{"num_attention_heads": 4, "hidden_act": "relu", "norm_eps": 1e-05, "lr_mult_o": 4.0}
Each number is 500 + 50 x the weight over its row's rms, rounded and kept within 0 to 999. Layers, rows and columns count from 0. Numbers have three digits each. The size before them is the row's rms in percent of the matrix's.

# up: layer 4 MLP up, 512x128, rms 0.14, rows 14-113, columns 64-127
# down: layer 4 MLP down (transposed), 512x128, rms 0.143, rows 14-113, columns 64-127
up14 100:563467534417496526651410546527510514534404541489492544472494490452447439509465542500543525464465553436497534542342480444507479445508406527471534450544496503572529498497514516570447544555483470
down14 105:536439492614470442522456505454489510467428534520492518474451583493461491505437533475423562585552536459400473564578530437494605454490510561516415486448487475494594572514515498544442589461423399
up15 103:539541460466530467479461512526439541509532521489602521553511588563545514479520500435383387529451448477443478459552490579528434564490434522459551527481454573436497463493527528588430461550562517
down15 101:504508443409410481498452510383538441508457541423566559553504461424520583497472538568503490516570470559480528517500513492519389508501411525575527613614569489512557504525550487512514506598444499
up16 096:487503484435491411427531475432563531551576457476509502506519564462481465444516577519404369487507539448590519546479458454558508509520555474507484524573490566421464453413464424529466544456535333
down16 089:535550442475575453497478586531512533529488411462582473593562458469448446584531450525526484494552380464476521475472505476528508444457414467484499431484410504509580555564569531548539618560524468
up17 104:528559454504429512533509456539462537450563467444448507565445464492605498592547529496480533412520493439441561452528466499413411495439581425520493447540534520476561396539533475465456511484533559
down17 106:474554490562491491452561460466466526551592481458553471540462472449622513535514499496496544403482630562504482562524467584419510519440527558544398467525523555480576532556514534393516430492531545
up18 099:467482485492440424519502431496414538488473519507550474529502501474512516516518548502446443473541631576474500492516480562455519525441382482587573543456468511443585550473598453541501529546503478
down18 100:552518484492594494450504395510516516531401518523519504603514517459457426564528453495513492540447505504482533421584460610503549554569457523486470431502514558514497529466552463560450466451551478
up19 077:465546609471579505465479523549478446563494482460521482542481470477422631539482496475477521474477431580537563456539482465488492450525497489512483484486517517517439593520555384553431638564598517
down19 082:520469513473449483515542439473509522458410579539503557477475477570539481465487500511506418553456502541447469550464424541424503486491456471533522464486573544573511562455513637459536563444446529
up20 092:548473469523480482512540481434580558555445564527436528511471576551457459539620510456513444617556493422521530498534490524599509449512392403461505473588513536579515519470465503547502451443480639
down20 088:461511485592485498535441435440509505482487447491474456508473501476663527525594530503518548501471488490488474515401466508569521491521566489465559461482549500522489504485457651587542440546490530
up21 091:510549480416455592526418585501479453418516441539508439589552536476565457469443560485456411469509442466505540469531558464513539473505489570449535457463442605545470557482518476558607537393555470
down21 092:440436431449477488431497517572493534562457583435449545470391573455522505552588474515448556472544455606512501586411563532435523489518544437484408532557474497459492468498392545409475471582521519
up22 100:479456439417568505518412470524512508560424497523458406517512478583566604489498477575533430488513454504515457495536491541440535646441445584498549513530431495507605478477392494486472505502551532
down22 112:493433483551538555488481510455452498582487572388430497578472497409441479496576557488561405511528568517556446504524518456491515511566396455513600532525544635435502530442560455466501413524547404
up23 100:511519522512425532586440486542574523543472395470450589503465454406501614474522461467531436413498454484521513544542496606446408536370465436471521533529484526437504489590496497458534539557509502
down23 095:535415470499514492490463487570561499496509480469514475449456403430464528510510533486494405597490564544470494476508477523520565459519496499504509508437443464453534488479549558554518568526457484
up24 104:521425482541544506495481525507474581548374452447504446533527515587517604525428522503494536538465498425477451495488474487494475481611467460500532496564447543485447541529602514568488495568506550
down24 102:376515573572449527504436534452449524492379418570477453574410497393609488564497468456436507500486527548551460585617482529502452564521476562507473500456477511445520458497466446573499522442595506
up25 118:557586525465503480369469485470512568449431513561500555512409508516475525434488450470499515503453523571529476559591592424485508532550472574390455590469410451515462575567473443599486484433513492
down25 111:579435494406532487533428489424526485494498563546489475475488603468464549471536544549561502423570558432561455439419500480491484459519468511537482546523503541549544557505468544494473570564532535
up26 103:514482431475523501541492566561493509512571465432519560530511478572459506448463493572510530509464572489547524462521468537472557436510430446453532532446452478441523456495565422397543521424526569
down26 101:445462496535551479529460446531418392466646505497505427514430515440499497527518510546504401478527521543477466469434556416546440529509500487566541541557519521518508570523623424556507466469588544
up27 094:497541535417514480425434498605522484585444526576494432500532466555445460406520498520497479457567468466543504439442494389474516573517483435550583532483444553488405550476451480465498553500464478
down27 096:428543469471515506465422514499442468535561465470512436383462437468507590419513462454567506597570512381561461534477419407391428474476492488489511539474523530565485470483515525416475529540455588
up28 096:483437496573483465547441530531434519446454404557436448507546511473450469552496530567470534467669586495469499562542478478589520499515532462410488486410412491467491570489633540458445503463439434
down28 094:589464450501484516494464459493534553502451483468507478484474554495465472532534534558495534457553460408530546477466510514499503429446541500478434501437580524510573548524569493488353537441493411
up29 092:551506512487524508508544425449458450518456466605471540548520606383411509507598549510629577416451643536551538425551535433507434551484536495440595477497531449464479523619481567489470470564454541
down29 097:559552482490568529498488536602584512454518443451544514447505545489469534454480533586551395526475552475477534596458555500494529483476483529531532491538435477528521498553516469423516474461456510
up30 114:398409434474588455464493552476466480526526544469546550542574471538565508485407441492585514410516426443468540559557551428540455461481497533529509549536439471523538437515483463518469478380550548
down30 109:589437430619514495390486431429507517482553439462496544499494448472499536482475463498622429525518500503512529587529547518455522421525499513459425626549551509428539496449451567471437538477494561
up31 106:606474579454560388496506496530496409429428455501489440575445502567512470405482488538531465468513524522464448570550468582565495517440559550430449470477538499414471483553487493458480537501505530
down31 117:570593508534464560519527443465563509510524593521542501440577570472488555545516505527576533489463533508496496542494490491553478509460549550449537496515563435411557461508490542431541419545457540
up32 101:504481527465478525506523478517508486455467356499495509482610496474492483468539528487456456547510451453482395510547538476531519526543499484470505449489490468525453514510538490475493450439558547
down32 104:471545504518537513536520453451627528468475432498535477558476543446437484408448502440529507628427548471504543542418489495446508546526534643474474545601494541501479502536515417438525441494441528
up33 094:428471458508474608470536490482440450601523436524502474472471463563512518488523429581496569544511512461533531429431481450522474469570529522493563414436510484506528499410541444455491530410455489
down33 088:445428539528601489550483421585491496398488515487533472516489435473437445529522568522480431440514552474456545407472470468590540629506485556491484472358513417400460387502598451511564514532509496
up34 102:468524394449570473492440432666447505501402556523561526455456528500533489559502399470511535453489455542508545555431652505461504564415485485537582488527538531485454525386600579566486492518504425
down34 093:500495522510503513452449499566547562538495546472445483560521508547592577615507457525566486479449418422538510528566515526499527516404502456434579524451530434544495396456461488524486489520495475
up35 103:500479455530502550430496610449503439522474507522460527550539555521507459382459423515537436474515427554538613453524509493427427533470573512452591442413422483433560406550575457465524527533391471
down35 097:583463425517539465449486589524449414575363466573459446436577496435481544561458482554508495503468547462495572442461509488521543497563494514478480507435389449503486401530579497440524503501510580
up36 100:617445456433455410624529544573485572572470502476449488519508521532428491433492555474493484457471424475550533432428556485574440551557465429556499482518542437492478586511412401542445505447471508
down36 105:524547525472517525490483485480392440553596496414539513444471533524467429485528516418553467533551437485408487532504475522477515407545462452474489505566484457472452504461442505348443452386496485
up37 106:505476552396507519532401537527450511551468470525596547460495536584538425481477493534479537473559546491494522440452544468460452533507585522482512451528480549465519527481537468499544447480467468
down37 102:530497395544488509413445516499480444480504564467574488523456620518462515448464554612537428548518498481492495312576547474453533397509552519527540485552460515491484378524485495541485572499576461
up38 113:468558526435357456448471571555484448447441598508478490497489509573385485446431469488454493482505440568540452566503544555458521482527518420523584441584483535549498596523538414506479509416521422
down38 113:448465467631503565545502530517421533484510534509473574499523534498514548449599456541487447468508519524503353510474453513588457464390449492491485557486535530466549447417489528540423557407560525
up39 108:559520536462439498558466448389453569447454445494470521507529537532525460470503505531523471434462541477461499554502456480529502409494512445604541470499494443485557441480382611604472496456488533
down39 109:442563494507503418566542435457577449520528426501607537491457600449498515514499429515548519538437478446483463490538476511538509458586467418541386536479570515573587509408535422503481586480537488
up40 097:520437535562535656507415470496518517480486530410522636426592422474480465445519457473541485384439522531470471419493500620473542505579465533427499547494459580525489493489488576533518522570557498
down40 095:552488566524529480429504510477542523556496477569529406581480450603441468479448470528510542561499503401472527456476546426472486477422524459494567412451592462495461589514475459526497523567418442
up41 088:461553541600599496444488565527484550536458547488588491476508478522457560444491504521404546473473449450531563535518513469554440500535629414518460481478419436451569526580545481559613508530497533
down41 088:494496443502535506516398478512459440489481448522574502541504500550405507419599522560409468440479487513512559562556514535542501446480510477366413592569531511521511548440485526505404565507595445
up42 088:465530496479441473533501493486467417570485511461475478489539448566493612484475460443420497426431513561520553433477482410562496537472516507566507515506533505375379534547503512430628505528496490
down42 087:464587531603476531557446477539533527551416412593493437510495482504517511382561557563612503534470479425441495563458484537504547467469488483498536530589584529471508463485600485479524548453530474
up43 101:422382476533506418608580433495542485474404503476487574543450502556443559435484461549490462543486485552497439518538542573543529466434458578537535492442546505564488439440564567416451513402519563
down43 100:514444408565363488473526506522480540479593496554449342477518570484456482582493520507435502463516540476483533558565524551488495507489415535483547550586528488485453566505464521556503462463486472
up44 109:512572487543472410484450451566477538405422536533511511559555511529582529506573461506434502398396501423497500469475539473558428548436452552506561484498501443542357422584490588506465547554479560
down44 111:450576508528443451490467601436588504516591425443594587542525475472499447484511466491429517549550470557467482551548519516495473408484476485560495596429542443472477458433493485539456496454480486
up45 103:555521509441471513474551539475482500414480566617512473558409542580653518472482453400560549415466476493466468470587518442516529515614508568557483500550557544463436497539522498582540500504556590
down45 102:544501480549547548487539545529548495515475480565486431518491481456527500579475432479510550567491529491517497384529546558522493518405545448690466461507534533490459486520450437471590491472511544
up46 106:574525490489520537455479519543487415481458371524474538615575557503508529430561484487503437476533577494470360518546566437446440516515468492439471515490567456476392401466545468461456466576587504
down46 103:561472497558540566561480524484561542490385528481478564496537524553493550469514491431467499491530523459479539591504445516487486519567536496489453489495471472506528487517510522489592472434394467
up47 096:474480445603495479442450464598450465462488470500509474427593569507484483507424446510463419441502445649509526442508438480458515456480495424541476442533525498525524544469571517440514592512496513
down47 097:466459472422439529491419444440523503550564591515505509470528490507463537511446594430601543452520472535553502550518484459484561456495586481523511470463684484459507542390525464527514485579601505
up48 105:443585489450588396509451464431464449453549550643434422572572541506571529480486498468433470536547488547449441525462493316444474507426485501486473498511526535503566541507495495519494458413516503
down48 103:499440514535446518491430509550534492503478467539445557511553482468559470416590486550591452606430575511407484644465471566544471558581480472427444586548407480476508564424534535494516482539443485
up49 100:546520482562442591546594483548486561549510444428395517450479464480544419521482463441556503467521464475448436464482565586512501474465477463598491453605472511499515613523491505502665411488462549
down49 094:482525496484522554491480586535548503471498520569499527487477441453535463565525530635504458454520444503481430457511431477537567457522531478483444490519551435594493453511465478538427525473477467
up50 103:501484506500514553439529519458493481569465581496593603471550507513512479428429469475540507578450578537583521388605462464412490472527529458579542439428403534504544500546533441454613494532504511
down50 102:500563411493501441520586547621561465458470453427497578417607536491510496437543435461476462528515497460466487537395432479470549532562488502483577469535450479439486479511504557466520492610517539
up51 091:609426483542478546496500563546519494483426550460552415585491505499552566473400563417485503457538564553507388556498518513550471387459579576493516507491359443469450512466436438497506550436521538
down51 098:498427509546470517464440541526508488413534429502578511446498515545482430482406476539607515579572514522397434528451493449518461489546526534485479546453485565500549454380446535545560503400457544
up52 107:510565525447521466536422463526464513499532551530439466539447533461532607523466471579419422490485512534567444482461473422378475501518519555450444452472612529523561497521505491393455526516532487
down52 110:398575504579559536500481498384529513558520493502573585481541501486501541564533466478432608429441613501491519562545526494526449490477502426534570588472514520580436457558565516512508493531520450
up53 098:529461510550556462543498519550457458468507531531448521567409453578486480517580521508603582384447474554517445448436537532438505523490490532436497616517585531446476493494506457511495656544509502
down53 103:486476559452504528508448563533535491477521464597604479455451504497513478556582455380501526516512499565538400488358413427424526470474471495555586488469552527477504440551495525497496595461517479
up54 090:532504454490552501332534479481459458578532521430448433580471591583519526475551539505535527480453422456421412485472430394452515611555548483459469535556406545443509509528497521518451527533547464
down54 089:399495538602436517532482551486470547461427530543438511467445494443520423481485491580521455516532545496487443612537443586450396560502529459556510524474580511579557507471492542487539414501568449
up55 101:522511464618623521466463566577437504471485489502466420475520471488466535556545492428500533421493531504537547511413484507477520555486600550501466459587464549514454559433476502502534442378563435
down55 094:572591430563486579510542574491498530416455529456571500495484431492507418626512491490564452539536473424487476518425490529578525521539511477489451407561466477479490506542502541550588439526414478
up56 104:535558550534555500437509443494564565491474527516474540536554482421575465533530566501584509436554526488505426533425528419509539558466512500458481440537434605413478444449424507419537445506495492
down56 104:437558499506346507548459487530466466446507463588532534511559392455602581425474455575566577539535479612460480484432512518460488441444425486477553566483441559457444545447483534500556551501429594
up57 104:486533567511451486470561411401469536463502496398447449526524503486448450490484505505464484548514506439593547578581490575412507520506521452476454422543452548538517577583542541538539565425505371
down57 103:509487528463460440606565364493490558441553528489475455527555491381466489412476502533374418518526482548508459556519589440414489564476576484467514470573533501540517540506409497536478532534503483
up58 096:434409530454469558527513492588400428506491552529579481486586493508504493414488524516485376580409496444501519497582603550449567466521456510543425463461499539510528459556502569547520509544456507
down58 090:496491507601406401499608492526518487446569552556469476600518472490486499532593435475477410504572514499457459513411458433413519503533499488545522492449415468544463493432528514464546511520436564
up59 100:522484485459434540506496456623540510542559541494530449456485577514508533461450549541511508506566551537480509487555517496536576420590414540573481495405562521510563494478445586566406543536437461
down59 102:454487504489426579491491539585507541538529431450396498528483492434418429504449440489466499497531525414460457449594538441540548553523487548480599527486427567457497589488551549532534520501461506
up60 105:524494557466451547581454494573519529477486615546510448569461534513549489512470546469595463517468502493569434529444538499513475570432437534487322434525488539556441556517500433557441493405477557
down60 097:499471422543454568498492391469500434539493441426589587584459483488539460521508529559547600476497359518426478425475438519592511481406504506482422550564479493563486504425497558563451498587508550
up61 096:531528479555490522474492451464577524517435470411380480550449447513504611535469599644513490512527569470472518478434491446572417479533577451449433485471455485484482488512467426470528493559478460
down61 105:409438491498373569487525521430537570523501491535615554489444525450534538476556485526445453589475491555542497573597485481494459455489593481416509501527479577380572439490471534498562566490449548
up62 098:538539576464534485453574560545488452443528554485432409521508557576414535616487512461397595428468438469412577533533437450558513503516460519505524454478477437544434514501569477507527441499382518
down62 090:500490463470462585452504537579569480488446420555498427489445551385392503540510560501481582532579391520553463571454528485594446497517628469511441517445495567507370495555486512554462524468570473
up63 098:508547574414555525551487516448467488529528496513528470577541542575482639533467455456452467408481445466459526507525545478447460422557521520556564464409565468479501508470441513506418520464519585
down63 109:520490526456567460437581481405555479478480594421508594490502471449530420539588451560474538591482505494516436438557601485503512527488450556467541510587532559477524446459458543467508503511487479
up64 092:591444393503452467528533473612414541602515545620582477529482549450570455548497471482517562478503511476540532566539529446428493589437597515517543461545479471528458475524522436528504595452473521
down64 092:585583518534502416466527491485487594590597571565496443449541507552496415404580454457502444604477544433436556521542557464465479412584494460537504542579431486466486460528437458589527520520431498
up65 099:490472435400425582434444512567545478536483552578525574577503486472590537445465522566370521452512489420507483500522475613502518566458475522522459543533462544468401466498539558435506493451439468
down65 089:480490492558483538551543475415426522402560437475407370560523448533470473535441519488548497436425480525502469590440504357418504510527501514584552509572556433533592524443499465586548469461495547
up66 098:452448457497466434481464467577457391470443518461527595471511525454534528498562452504433509501466423530492397516572397486477558546431451423577573522531460379525509462494473562519539558486515464
down66 097:575630557449538537503487551500532558523438520456541389468523564463584496513472520498536612526532432443540515507495460546520451464497492510442515502547527424532451541537455476503498413595526489
up67 098:511575445460552477537465531419522415560534487481507586454479464556451483564498377544439455518491524535465635456496511492429534515554487404474474503499513550562437445458491554468436471456481536
down67 102:531493548525514526529511490482542514449583445461585489475529519482383426372425481408515488511428519506549515546484460455395467526525426506515487523533503582489528532518467439517436506480537464
up68 107:500473379446487489542538508406457487488511493525556528495530456539455480449478512500546484528512543570520556533486580476425561524496512494515431495456426537569505571491450616476593473476504492
down68 098:494565522481492533554439441479545544481395421541440482411572566442463568475558488568511550448495490483491572399411559532625477480469542442435516463508470641441463479540512486442469469549421402
up69 100:503448424552502520521597403508518547475484513506513430591549506492552491529535517528588521526475460588467387592593503565491468525404522469520483483362493532487430466467535549515539539502457490
down69 092:552514516439451523460412531519615512463494447517477449495557469524546530551480568526416501488440477528434484529538522532438558432556478538429582565608468516556504473416518495518539643431498498
up70 102:560560455475553543570498544511444512498461438515525497507480590513451448448461519480470467506531493514448518460523491516495524445467425404484495530452514597559531526567565626475460453401474482
down70 105:540567472532468607433502401512460575525493426573551536479476449477594467444473463476471531521529446540498510438485540556611417516523464528476519448445442433557505474521569537475476488468395555
up71 103:603505488472470457502492532469529471559532493472553447491485574458495519447443557557427449465376527494575454582511520535397451465468594519628515529475537509515508466392516556390491565452459485
down71 101:500458462401468480538427538470490486498667473479480533541489523530481500514494576588517576475540436552496525540513543496425528504476501613510594516468449499558451455517436524451600550497551486
up72 107:511494516462522471630552423505425470476427535545470548521571535445433486445547490503494473519505493526514474603445559503486471531509462504507502451455484477486456457528517455523505514524645373
down72 111:468478511454547494488529534509485589439560547501527526493577441506539482430486466495449467507444561550451426411384567507465447483450528547671490521518542576513505398446551460399469454458499485
up73 083:519504538471559524424487563607472482474480504494448536536466495523549599517474436475446588449401593432465470488445513420453460459358452476481514498516484518550470475486518525594480517453543479
down73 094:538451436510558442546550415545576461521573570444440525493506577519539547360517527516490466494428443528581507524527524525429553448593510466542534468438508466540439476443528555498479511522460475
up74 096:563546433579536413456563507465438555469579518440527529535519496516536591433563537458553418469547470549558484452485500569476549598446504440489470508407487479468473555457512553413531586391469636
down74 088:477521451454505494584368431565504489478613534444518465468486519483524551513471485579520469430514575591464487508557495383532593460491547540467528438470474576477477491458569451513454522549536499
up75 104:545445500411513523514500555533506493325499575577480527499488451517508552505467451550512494446449483535524478371516468558490475497519484493587493431542589509556440562409496482468567542518424476
down75 115:527543457537524481601424471518480573483431518442467384566425554478529435443526486624523473511513467455509438476514557508553543488478448541534514541481489461542506545527513506477564464468511488
up76 091:494501501546471480421478579469535471452482446431404576576471513486562539413411468393434455425530517524521415476601564590478516458488466502507605560490524450479607540576546458483494432598497555
down76 100:537478386421450520542437523556548426560485550466516495490519505428557489363514443518527481468518461438472394536512500518476509405500477480590522466517543471486511545514509453556563571556417594
up77 106:524476445475449457530514567501580438476484529569440546617447528566571467489431518532444420439517485506436594501435533478466464504534483392596460488519475506513478421576448545506561530498570507
down77 105:509581562511452457470557425461455533471405519469397514503481479556450401516437469500573438575504557487558500528427505441506472478468520514523458500439590543495417502496582377537564523571502451
up78 097:558509525559490453603590416524565514424521545488508474454472520434531518554462537437503519512474547359400611406441520503497477473508417545541536539523488478479370501447547517496462496549414501
down78 098:424507566501464506481522524511512461498328484600551458379461553554517451529478486549525585506519469512474487560513576491498504577562510462503352548491475444463482564556551355511460391478540492
up79 100:473559515419508532488487453535532463512423528479397452538431481545442519492455481583459486544461558410439485506560500469494495526519381494489523468570414512471559450562423494558574512496444440
down79 097:567431421473567559551463451509474461523482558587399455400488481513496513520435477471525501464463517455479512407418580515567494490508529470467465592510446522472547387548457511529559565475487546
up80 099:524515504509561513375502486520562457460575589557573530520506552503512495610492523463477541457506504521481642507438486387570452470428497462423480544464481522509434518530462497483607444569447493
down80 097:436585485506469540463455538434481504535534545491509439574538472456576583560509502518498420523511486519550470413481540486495543478506599399564475573521541474495467478541458551518441530489513501
up81 091:442538442629510520469495441533502533496508515526487560518521506527525439490516382454538444522415475525496601521584505541533578489510429550419411513441573506543470428447512412593543463443477499
down81 090:429486536572488480504442489479525462449423529464515565545513556536444419518570552503554600495564545525466443440499543526482602468553517485567401524525582543488544417500573497506535499447499471
up82 104:448528518397469463509590542427522509512487406515504538592464523594536555406557519468507460480493535416525472441594429486506526506573539462545454441546507505488539480453485552505508417473558451
down82 100:483602532479514508586592556452478596538493457565551560500547528520512533461487528441555555569399555484456511427469472469456444524528412550530585450537504545532446504522510530480447483552593550
up83 110:538529522423495419539518453513485550505443429454498493574452526545534565545398506477539427463514474509509542486522522506368398552554474433490471540524573472550463443448510563493496445509485624
down83 104:521435555555516521522467442403469505434504497603530477550575444486504489405452519384519491547401454545458563475519441503517481562563488519440500534522566527449604497512530453539557559416535473
up84 096:495455486491468446485486543416412514565443476524408506404586539555426549471442419445468481520447514480506498476462563579412522486489529590537519598546464613578523484459565468479560535453575565
down84 094:518543468565487551491515510513506505368469489471506501504425578487482439539492509471549510457456494505515575558496437454625462562499554548416531428535517479492457639479471468578470483466554472
up85 104:627466486486486476450449523455467475629510340438552467555582529501471381494542508499552549487559494498506508512524571565496451523584446467501495440410480489464408503533444532505504516459495480
down85 099:571509510527458551445436477543454532461588532478534515567517503533490487453536436466479477529504469504491500551468459455451409532476507354430522588561458534565523409474457481464451529404522556
up86 102:567459509447495532464474564565457487478476518566441543525524470471536568502565413541393545539522505504496465420461533534521428465479528547556618468513535495410475399429590513525557446540438442
down86 099:556459547560564489537545503472435533490507504431445579606527513534514539508549501541520508521549498593547570508505413514422490419396510415426458543418648444558440513446542520554480449518511571
up87 102:506540506484510502556470597496448577487569463468555605576545444490542504486498476455455538527457500401515499483557470570489448528550514416559513439520501529511441486450553467541523538512517428
down87 104:498507454514537421386578402499511471522447511518521509492490429478565558554554447570526497474508487474492574404508568572526557492528501472507434533476445469509566482488507544505553497359483474
up88 103:591457464412610456527580480472508530516501477485439511507494427532513570524482407576559461556490523550476427449563462562449499508491498471613468380520355486561544466550390598568514552472542493
down88 103:448529488612434462605515483505515444459456526425557533476474425516392494458465487487448426510410445459511473535433627493565555504526485452540567491574476533463557552562505507513500448446590447
up89 107:556468459516502497436480546489555551402496565459439604489417509464563483546546624439556428408505505450504549473422623501464462551554523531511520449455458562507467516482453515448508379535467499
down89 101:443488601428474526402515441495508534484417453652473504486530440528449519457543522527454525617510447585547502550508518481599417538409415494563499507474534504450444549486510508486437446522539496
up90 094:501470470576517521450484496429450535443472509497563380540462497536434516495451538527451516506456595495515485484475451453580573552530560531594493497406529536527491526459500551479486491478482526
down90 095:484575478498453488583501492455544536483467545555512518479532472506512438495490592562514467425598405451455466487418489463518623558479538435451413524453457522512565467419571487530450605445485500
up91 098:462465498541487496437454518553458545435513596539479548491513474553454578580441524610560537574478509449509530539585531421469464528528449457558514528504475566456484503608498526580505448436540425
down91 114:478453587541445534462493522501503513380484498508503409563451562538457589540429461510462540576499541497518535493540473560500505575528455395536502580509493508502511464539505508573510527481491530
up92 095:506476503540591463485597614531489487609505477510529536538479442538461560516465474513444550420452506469531548491484570504475506541557501505497495502536455503475561523423499433571556502423491419
down92 097:469432537575527452458597446502449503377546529411533436540478561477400467506484522417436517573549536526475500403450524490452537563526561581487484433559499437559485408439514497540498470556511460
up93 092:546533540403547616482577500513504539452500548499531583549551439473588588481441479564402437439527482481594545450521533480470514513612470450439538536457520501502485480527414543420520517472506543
down93 094:515506551493529566562528484502542524496595556389505523433446528499443402522517478534534525493526534563481452447464540464525469428594471547524420574512459549484465532600512611492576529452411466
up94 102:422423464431563465483543471580498517510511559478514507532524438491521398481500593556562491484478460502577522543532516536580476613463507383563469508404492509522529481534444525475533437478488523
down94 093:532512384492462442577502505601570576488579457532426385467556527479547533556400530511515587538565473524428452563500523558510504485430581593464489461458466509494456380567447391480498417536558522
up95 095:484532573427551513495476460409493496529439559460519475560553388525475492508504422497491556467501498521452492382504563488491432457475541479430501525518469549487493550442536564466465512497448404
down95 092:442436607511498571407503550480459599527482546572516472510503622466537503580490506383557556472496501473439518520500496506508461466477587535501535491529647447514478438489531488484479539418472488
up96 101:386446587537521521414515514489474465495545524586484591475554467517459458503574522494466520486464400463524504400506584542473479439461488493581544502499461530444456506512513482597585494531597548
down96 106:496456443606489515420449381451522566527488507545547444420512497439462460545584514438481448657570570497607429529455424448513544507410489549548578529505527515466474542442563535508593424482513502
up97 108:525483482525435565498495525533506433519481567568458385529538469470535545504540540450424544516496491450483435474590517545483635631496561494553554484467527375520543515442455434527510528419579477
down97 106:483494500603464454481594548417459455524436459578577494563478556532507520469462414491567490572507472536512420471460517508531438458529434484490532484574477559597516539527591496475483521512424498
up98 097:593460455548408504562479541535557482521602469457429525460475468469553554552398553432487514577410418570364512427431438540458521516394556428591521498559475452551482525499505558539424496438480558
down98 102:487454426531581479507444598503597449534682513525518491448501505430531577528494475551540513406523538541542503516498480503488593546468514565502491602494515459422459425409434473528529486488490440
up99 124:497507500492475409532539463612511454537463499488448513514499447532495419511472481574568593470509482496437522492516428488563454636496498424435504404435440549344454484556524559467482493552543440
down99 112:500543448487370523453481472471492443446376528481482465503553505610533525507503529534552514452552576505463500542515582473508535472513469454450461572519491449568477550400556494467486507561479548
up100 107:487519584482523570487571412442491436525533606467467522434496487457537447437499540447488430439485545519581449429583571492529441536479547479563556446461532532467547481444548521567510487458512470
down100 106:570477534522450538466517467474471495531441573494406519538416522460470456447489472514499443551504474480597548512544498533593470551411504534498553498497550463444554500530566428476442524559530529
up101 102:548492444459451538598485504497511475544472472560522529517420485528460447497419485554444559535488441494545502463548370521480433524445614483460506481492519474422491462585471462483526562479540523
down101 101:543541556466461453401576413474568515501561536451422533518562487495516447557431472462485499545460435481530412589546440489587555472494398547586555496556401574441508579541527445448435494501524491
up102 101:499467390478555594474482513477527441414478529486387550503393595491519514482409493417536488406477480549503456413457524545423458518551536536537538511455563391478512576505469468421412404541479521
down102 092:450603520521528532521468513416572480548418495411554538495431450532566529458480432462527618518579487406384487500508596446523439556475511507454447528456441532508508508606523542550556480534554581
up103 103:470423486563499477590466538466537495493422496527408513458394530478554459531515454571495474400446410616448449502465504542479490480429495416580529530574546463523505505526453500513513549491502499
down103 100:467525502517548551447491528392408527469434522503565375524521461529485530434508518553538512532441444448508570458541492424519567586450523519495523622582522495489472410496568465520529566483431534
up104 105:475413559546507480508514428550425455472522470430484487497566450434456526527457513528486474524503492509562572479556385537516514479566466441491581466528469510471548464514526496563419449472448440
down104 093:492565552547394520498405569481508573527437575551372470570455460500570532570495525475562475472485422503440555526558613543589463481540592553507456467381515502453525470466585457426485454570497450
up105 110:420494383419430463572524443624474518460480462583483485476495494480445495494541447489527515498440514427586486540523582517489501443444447466556532499453504464622501428536468588612467495411577489
down105 107:543445540508472468470609453552501499451564482559490605525516445536621490419478505476506535548425439508546498542425534508481475485477475474542601534507506515551448415410406470493593442503534523
up106 094:522524479586568534511518509451414466496481409379542549442419480595569425551599462513513483508483431531551614495562429532536540478471541461521450525386570539476489501467514526527478447546479540
down106 103:423543555492427612529465520444551570510393555444521577499565500552484469574511469535448514483582483542492448498428491501470517486510490429440498588533575562563413452476486630562465536538465476
up107 113:480531593518434524496552534530499462455480559562583499531449547513420557378476466463464511396461482492526514593526516514570497579507511459574536466546490487470467527498536536516482434464607495
down107 110:458566433472540603487515511457487553548504457422474518557531556501485506319453548471514533490557519502518511489456553565575415478466466552512484420522483655486467457520496559491488432537510477
up108 103:497513518414557566629442445553603418425526486513375537528471516469476561532546520492510460430483420462470421415487495494435531562459462523501526469525487491471459495502476457509614500564526536
down108 104:559559548562535438490410480437555496493499523507530574507547528483478509562523467538521479464547480514410572494548555499471540462402518444448454554419604446493458494480493549560499468490454510
up109 103:562465596559448507573482516448479497477376487523498474477458544524488573519458500534518469469517527559453532520536432504408494404491518471491475411483492485540508399568546602460450521510489424
down109 107:521519507523497603504430495430493481574463506483537542522424460460520535511486501426599486445461411473504482502492491533564526502527493507549509596521464483385466538477546522548488563455431541
up110 086:530545462519566519462461453490505570430443487446458479619551496472612465458559462580455439558511525553473369578503498413517466469645463464468500568540448509408544478540476544493496447508551420
down110 079:523494513489512436471595538538505473503606446562517531446412504470410424489507474485538485539456455540483530499441440539581443488448578406562483535439493534493441495497512518449456515563407514
up111 114:490545585579435499477529469502506479460455482543421477551498612545405448483492442504485492445531442464461440515455518448549459520583493496538530389517462441369507502542442484518438456522601486
down111 113:511540432482512497530572600466550528413348527555461467512464583564423577430441496566464442448491489539441449494531460503477449523584535495505544522467541510596572509384506420470481548535480453
up112 100:476497582412583513442456495505451549504564479565543465519563507560411531549449491469505450454498518479579478479475550515482430463447484567551530522537590557424406573512448486600512471513568468
down112 092:547536473500525454504552513536564452447482465436565526431541495503450577483418520485457578329481489496496465471539635486473543470504452488423422509507484570539497473619532473453481465493522462
up113 102:452472536473529501458474516568552514520514569438499506531500570550415451532525487481525463534543505523546510526536479556418576463520421489560479500514473562569452571550629519395396503436389456
down113 098:597507476507538452524573409500490519483462562483504514474528483422435549539458480483409415418439544583425545542554441478458468358531532474475523509460432547521581478568467424591481488589536472